config.toml
d_model = 256
n_kv_head = 1
norm = "layernorm"
norm_place = "pre"
init = "uniform"
doc_mask = true
Each number is 128 + 32 x the weight over the matrix's rms, rounded and kept within 0 to 255. Layers, rows and columns count from 0. Numbers have three digits each.

# layer 8 MLP down (transposed), 768x256, rms 0.257, rows 721-746, columns 128-255
140084111106131127116101097148142057095204123050118093117121105119164161141092167177142061154154143061106133093122114106141113119067129114088128139167147173110088119175086078028196138144118177151093111148127096127127147145122159086101154144149142146082156087165133119168152136139157143086185098164152160150190172133090167140120163151121075088090091155136219164142097169136118131162136
118142119138052140122114139153118181183151105148110125163144176136123098128138122187057095130096123139138084144076134065107166145152153103234116122143117156141136184111148132171107114137156138080199167111092060122122137191094166108111121088137127156067146129108189096098080111034139098096161173098140152091134115092123144169159137115163114178128206125156154109084137136220119147091183
125066154158125126140120185183127123107156098134057129152078120124109168138070142100112120136187166131145165127124097120083059179105092147136094155129177146116125119087046128106133143141127134177140109106128066147160096104200127176118156128188121137092132112124141163105149166077138101184181192134161139127146129111126154145118135167163169150085096141073102084130145111131110089154129
130063128151110154100109113137119166107135185144128130113141118124149145194130172125140101068173131078113097171160176151120132141153079195115122144063115088081170140121130162161087131151098150152192110234089123069120106190075072172083099140097086191172113129127140133129114144158104121159097150104099110126113163135097073083134103140148128189098119178186120106142173157150126147132168
103110110122127152137118120114113162063120130100089110115140115153123130136119123098107131121161145102143113114150143137118157167131120126152135081109162129071125135151140215131145112143130101110149148143144151089083129120139159155106106165149146114176127179108107127101125084177134141189137128114100169176120101096176123099129089132095129130121125071200122127137062096114146168067118
168129138156119168155128193093146127147139128153136120096142109129107156130139145164150095090125155113128117150155110116188159085096125104119124093147112099148147110131140201160161091097188149114129108156124110139126136184158134154184097134168109107127132113119155143092167137143136134127084130137090148137060081095126098102131148089165130178097139154120169162157119149149143127106175
143140099128182134164089136119148129089110126106168148131124130150106197117108136150121147113142128145150134126135131115113124082084138117110148117148134129115120165165113033132112091153146164176129137095082145128104132107081125150150123150132135154072099142096173063092136119081133119141122109120107153168153141151126116164106138130150098133160132133128148079124138115167126144144161
131172037125114073146175114129105133125165123143113156153158094120088094165094114093101097124091055090148161206134137130054200121122128160124134112135150110121154107095179101156134138174156208117141130144112151116181088076095110121073162116143117071069093114077165179169073165113135131146140066102128117119177144138120106112097101124150112150123100107126098126132080053183191143092150
128148186158067144156171158111066140151141098165137179143102163126158112173177118114139123117093072091091140145096127135126138111100121132150128145137151104162142116130176115034124102084159207116104160106160079124121186115148099153119153166158131116142169108099124118102088194173152208142096111097184121138098101109200143127102097116142139180042084073150219154188127099174141118121117
144168137106131186090126187078082171148211109085181118149106175162136134116177082159072136163104155084114137174102152164085142130107122090170117100121124130146121128140162149163135121074142161084144162131121124188136092095119132142098152114159146171100159108176141102113147095131115103151181175132199109188106095186166133188172130136103129122106089136084107135176123184099157135100116
096120123123191075212115073172138156095157111171140139105184122077091141083144054130147133194120164134114149147139147115116136119168111120112135121124118196139151169120131180098131146073127170193165174124125146103093096151143108088084172133098140057130111166087102134159056158108129098154163115123175159106117106153125121145112144142121159100108146163204100104103094095132122118181087
151114129080098178183131103161108171118112125149187084123142127126093136110114108102212181129127176101030126089088095139121174092165109089172129170109130112168131140157163157100107117171095118076114126067123083115088103154130129102115191171090111145119167156146153051147113151128129154120137140116146114167057140123155141141161065151170138192118140120142128155063156132192142128108104
128170140190116157106088098152097032071097097121070161129171099153176145128109150090054156183086090153054130134072149120091137156102138182105147122099121110123095078160131108191109126109085143142143125102099146041127083187159154074153139182123175079143143058099182146135183106131165117086144189105134129094135095072129119131145188088075156141123105153117133173137092192098122122070165
144045174125140132139138158133167148119103132137156108095163107120155147084142108142117152147124137083101076086109129079101102188136178137073200117136112094085100178100102171124126141098129105074122101146113068065155178108132132171182160136144109130155146117138162145181128168092156145144161136211117112154123169204172116080068144134218110154106103118106126129081131128145151185109091
100108146099133067051192123124192181130110079107149140131107191140180134175085148149171126164122097116121145172139124158064117145111118132137096155122195090123122086122153155121119170122103098137155111122145108119184099151155137094162163147134101088085134115133099148125092141132088085145140127142120114144113103149106131162155117136181099090101150176106126170213109117157110120155151
176151171099145082182093077104112069106164172194108130108115115129099133112121080119145096082105157161138091152131150114105093166100123156153151140130157144084111094118051057070207175110113154154102150152141110114181071163122147177154084157113113082108127214181094115113139161181123142088151142165170144104130053140107111156119167127094220146114168154132142111132144104135114109044199
105129107205175097123171200163153152185095140130098087163168091129161155115101157110111108192131104167119057141107101151113093163147070145125077149119044131097172141103124137047137092132141057096127179127139122098087123101121172145061104126110142132107090089086053129148101156137124131158110127093102105117150117100152137151137153151104136093155128122104159138137158149125141107140165
153157107154111114121125118132086158149131139144168157101072147150161079159105121170102071126197141146096156146096130093071071109127146094099145132148146219142114101101114156134158173108126181162096149163120088093150129137135171148136191181175168182124051131128132103145115115095129135122107139123098121175151152161134172095128086150090077159147114106116117123107076113123172108117079
088077082104129143139138192124114172162112154112158109163181134200130151176189075076094132127141193106135056118164124133114156227060047131130102090117062156129147160180140155095107105121162124121124129107103124155060111130082105145124099082148124092130142145102156158155136165160104102149136136132109170158128127134132104120111119124134107115112107078114083144138195146055157118154096
128201130126092172098108189122153110173146215122118177150121143138151135101074180141123140111148103114112138158153154149114136092123164134140117140122120109135141102115091131187144141193124164058099183163119154138168132100101114170115107168157177166175139162124132083125067131158138118128095145131108186121082115077134122094148184142152131174123150106109126152134126101110117133134181
149175137174115161075157151102111076145154110101115097059093112137099121102171129121125139145097169136110142130138194160080100162160111136181130107190125134163160125110160144113121123151133080083143092173141109102131149140085054209092137095134132169114201151087096075139171113126122154135105175119083130097120200132164161157099139117081121163113133123167116119150125133098170127124147
169148111100111127127146116101167121125145124096116166115101157102120149148129147139152125123086056121105114171082120157144091147159133112169095128101114139117155137088181156137103163149089098142195163082114147121134092041101108099104132154114103082114113144077101142185155115162084127081097122099148156097144164111137125139155143121143111152132139144116158103150172078105203120120119
141118094167180116140113147166185123148144067173107169122134116129179134074105103141130135078139048130097135053138089078089104094157100161076086148119180151097121113152118199140130111078065148095140166089161189124081157112104168092132119109157099146095067133194109154061129144111125107121141112110163127128104095017145151129102114099154153122111131129141130099161164130127170147082113
128091133159106147128090082112125156107108143122093110143115123204160157042152139178153186202171097055150118132125132113146159089179111119072120082125152118202127116162175162105202142107156155132141166159151070129130147161131120115101130101075159132121108107138141152173142034099170117105126152180137163105123109108131139134157083118145133199142144081173110162107144116168154140099121
132139132126123160151111043098108082107135114147083107119125151108131102143183124130133147164067166136117107115084158101126123116108141125117118157146183147121109128131113159134171118159089106183096152052158147103131120127103137104110125157136167137116067091126088167130062158112101129141148116213136093172166161127123127107102104151098111123146104108159125120142064124111153164134087
135101140105146117139087128151117177164135120101161164159051147172157124142133173117112085159109155113102112120182114167103117110096151138150144124147046087102134159083136102183097126138132161139106171114139037128156133137123114106184139134107063156141099133167145143175121138113126121144120096087162167103148097133083146152153128103136121149109080048091153144105094121128190156153120
# layer 8 MLP up, 768x256, rms 0.227, rows 722-746, columns 128-255
096135093155103167177067096140096109129140100133117136155145111148177123073151252140108149119128163125111099052147194130106134104097117141127102100124153170124106151130139106151144087149119138205089176140157142112146215126065138155156173143104070086130132169158145194204117142108056146145197120140137159128159191073137088133146144149157093126092155076171120186117101167186148135146091
101115118208159107145148156104137150147117166107144170080169145180115072127075107128142146168095178129115165135177126084099116143122122132080139111178089115141169160090132123154133125125160131134037133141179124084129147112089203173102146135135157141089139117126193127078078134187113079149169119156115167168136147079154070153078152098117105150151164072096098137091102119101187068119129
125117122082182154137119138114121094112136156161153171105143068117087107150090143128086164134066175127129131107090114144139112157120160108150129127145123107092108167151065158146111119095147162092103165082121123177146112083158127166148155173099107131124160183148109127071146126159130093115088136138119094138103168148169166153188089124065082148052119156092127188151131135113127154138156
166155123137081132126175135112096069150125137130188090069154139118151173115119144156167129168110091137131102120139093140171116061129151090109118136175133131134173147120074067124068211167067105127143119114130094153155130081085111108186143106105099138103064143108136114126075130085143158114103127113150161177099136137135104079137084112139056156167110175144120125067189103139113167131119
086113095155098183083119075121101138126142113099101134135122122106071118172143124111108161124160132148167113119118098148102155132099181146129147106161127129125104152133154110126098119159089147196122157072125136122138137138130109123152149080103160158053179076083116129143127205124098117106226132168150172143104105172126115175117079138088130122119116125069055138089175137120151124167157
113082158136152185113130112119151118143131146127091146108130169115146122121162126111123144132079156130117065162133116174161123130149112140115199139113115125116083117117107149108133158122113109119121154125148107113127112115162134148162107152191108125170148212171131170088126131156155093126053115095154127123097104108137156116151180095169161172117109130134110184169091176114135088106097
106143130102150163159104107165117146148140206188118152162158091114103134114093122095108111138153101115143205144168181153169152123115139105082062101166153096108156182151155134134150126120111076115124159081071114114129120130118169131110140133082149078116136097106163126134106131102129095122129129161082097166098131116070128155069132105166060110079088113090001121119146058144199126142082
077200137092178097097061121134111179151144120072158120102223092146134112116167160142096122127099107082093130144115135135124152097083197149107183137177121150133148118091082183106179117139114152164148102090065117134033181117184149112184148090151162113164134176138168152125141159116087091118142163095188120157159151132095142170063149102148143090130132179100172095145095170147101192155149
063102173109117104153091154125106107133081106175089150138099191166060116147123122199103122119149097155124124110135097120099081098088165156152156154185072075175158121121091139136125115143160171133134115142161150131107082191134120096144141120135126143153118139085101103131114137139147190106120114120072186112092147089107064098075172112156070092109113136169140077171138067162124194110107
128127150141147184098174157085198064122125128096128128097122104145166154128110130139121144161149137174120112114128145150108134176136142095155103080061161064123126170137165120119095110080107146124154117091199073164154107155072152134144090123128129115135160108132120177097180120119070090137143141110028107124136173103068124117172139126182151124139128114094124208124101114137131120139149
095156137078203102081142131140152135139088119122144127151164097171125153166121142135182128118074120081186141131178101089083105145121099107098146101127124127105097115159116120125128139157093164128135108114192196112131110128126061101150122107121155083084163145161066160139063133091160169125111150143093105080128093098071096065115153108149175110126106119115124101180149091124180096118152
186116126143152142117144117161133200113115114093086117180104127117095193161155117058114084164158130098136145169161179074137115104077106121107145134071054129126161157130168108114082142136113131166171155129110113119112148164113097196148094192111074111113139124148164092196172218121090138123095075110166151109156182080093098125155112138120134164150170131087161184101163111113157099120078
137165131133158129136148167158174110127111129192086136088157118131128149124142146140129127064191128137122113178103110141143167101152104132119188115122105137115156143141108194127111221104149150188098145183137069097194102128150115100111102155135187115133133126110112102106146120094114196125204063095089153107139128130130157127114085147190096119208123131100132182139133074183216115121108
168123137106118157138151090134164094159071142123087115184140054118098189152102132129090184147135082163160168192090174174140141084136116133126085069163142168111150145164122131133098106112132158138165102153152151127119119178097089081153190167152162147147142143129159159184121143108158130110128135119168141121102191144115142106095126110135105153166150147149110156069119070137140164115105
119139200164122124076104089130099127092133124134145113117131135153150121152097144136172128167113133139113082126131119143167173113082105069137090127084130153111090146150143198113123148117062031116096128090116091098136093106113059112114109157161143119090043119107118181091152156173119103114171112130084135089148107154190143174108091133191195142161149116168107126125093080166145090121115
133104142139170148080057154113115099099113156110122145071101175094145095140135091121107134084137117098125127119114123199194085110159116138148182120121217108112171140109144177142112159166090199123155137195130112141098106198090131186147116144098119048151138093147159156093119108089193099120153089154161099099081101140090096137135156128125057182131170153193118113116105112085139165154121
145109102185112129141127158165074089140128079134139139111133173184121154101113226170092080146113143102087158122047142112152127127120128113095133116131122145199095159149130085200125188104104122131167114087151070123198131145145120100178078111112141151157154124145150141150082136117100174083165169145115143168112131133140131148164122123134140133084164144135149059121129139120120134195138
127078114168109134159103067092174101159071133143189121115110148108155093098155134179097152139073156151124130080085126122150113016147167163143168137138162095149111125066127117141190127122091143150149135151099176102126144111204114102167141064140103128118088120098111179143159189115105159127132117137146062096138097082096182106097112163100091099150115097148106087109145181152111160118115
104117110117127143114186194098089125159140061126095120033109123134132103165126124145082171111172111120161079134125139155144075148108073106126129076157073129095185157122135150127130132113156080122124080100179178127180173145106133125127129081065157078100176072089189147108081169084088123167172103129113054130134148077087148135157160099135121107201140188128174150142127102137134109094171
089161118049180147131151092144125197135104125109144140150098122117111112146104135096133145059135072120169123134098120115180117131108153103155129154162138136118127089085110100119172140156142128131213162150135179114106100151176198089060137090113106097117129134217119138098100133124144169134146100143159185152096117122021166134093143121129153112139072126083130169111117147131143154106109
121134084153082150140108114171145164162149155144177137141182121158117128111141136088076076140076115142113134115165126122109209070115117166113184112164126139165092123118152077119145172115130165054131088131154060114123116165121169142145120086082057090138086148112104144084130128088168115190206123107184083137165106131150067143171140136122166065147149122158132120104116139149089147146104
121130196123134109123117122104117109149112054129143140147118120114108172152131168172146138132142138141178103117090044140101114125131135169105167154120128107179134107104173143078082151102159069110120146151083163106149146111120126064143143121135072176077132163136117179136168156113111048140141081147134102070086147144149054105150076108142085107103160179085130102173126112115181104166139
117150154144149099134119180093111135108125161172099102142104166084157164132078158135154102128091155124126136088101080077111149133086125111141113140120165167112128131183097114175086094131182074141155122134118095126146182144068149140123112127198149158103091137137117106062109116111050149097089116121078192124159087128157117159091094131127180178156112145048106148177112185133123115120132
164128112102169197141173137153113136155179159102117055134184128132160098137089143150099171123102165078126155150154231120169179181122122135143117158066152132139141147128119127130075151148191049188124132093121120117187149128120088148145151112097105175107125113115151089139164084105128111136138106063120149134168076151039123107150127125168113108120162124120132124166192165174160165183156
134131115190173096093127100123157094144145163191110104089126040126147125095093098146147099139192107130124135133130124090074129123140132156080163121094161158163125131159082133080126094171120143141149166124100164122132072102114171159132139116115148058154114161092117143090148175143149138173109191138121179097123147144139147173080148161134071078096158211173141159124127175154145109118159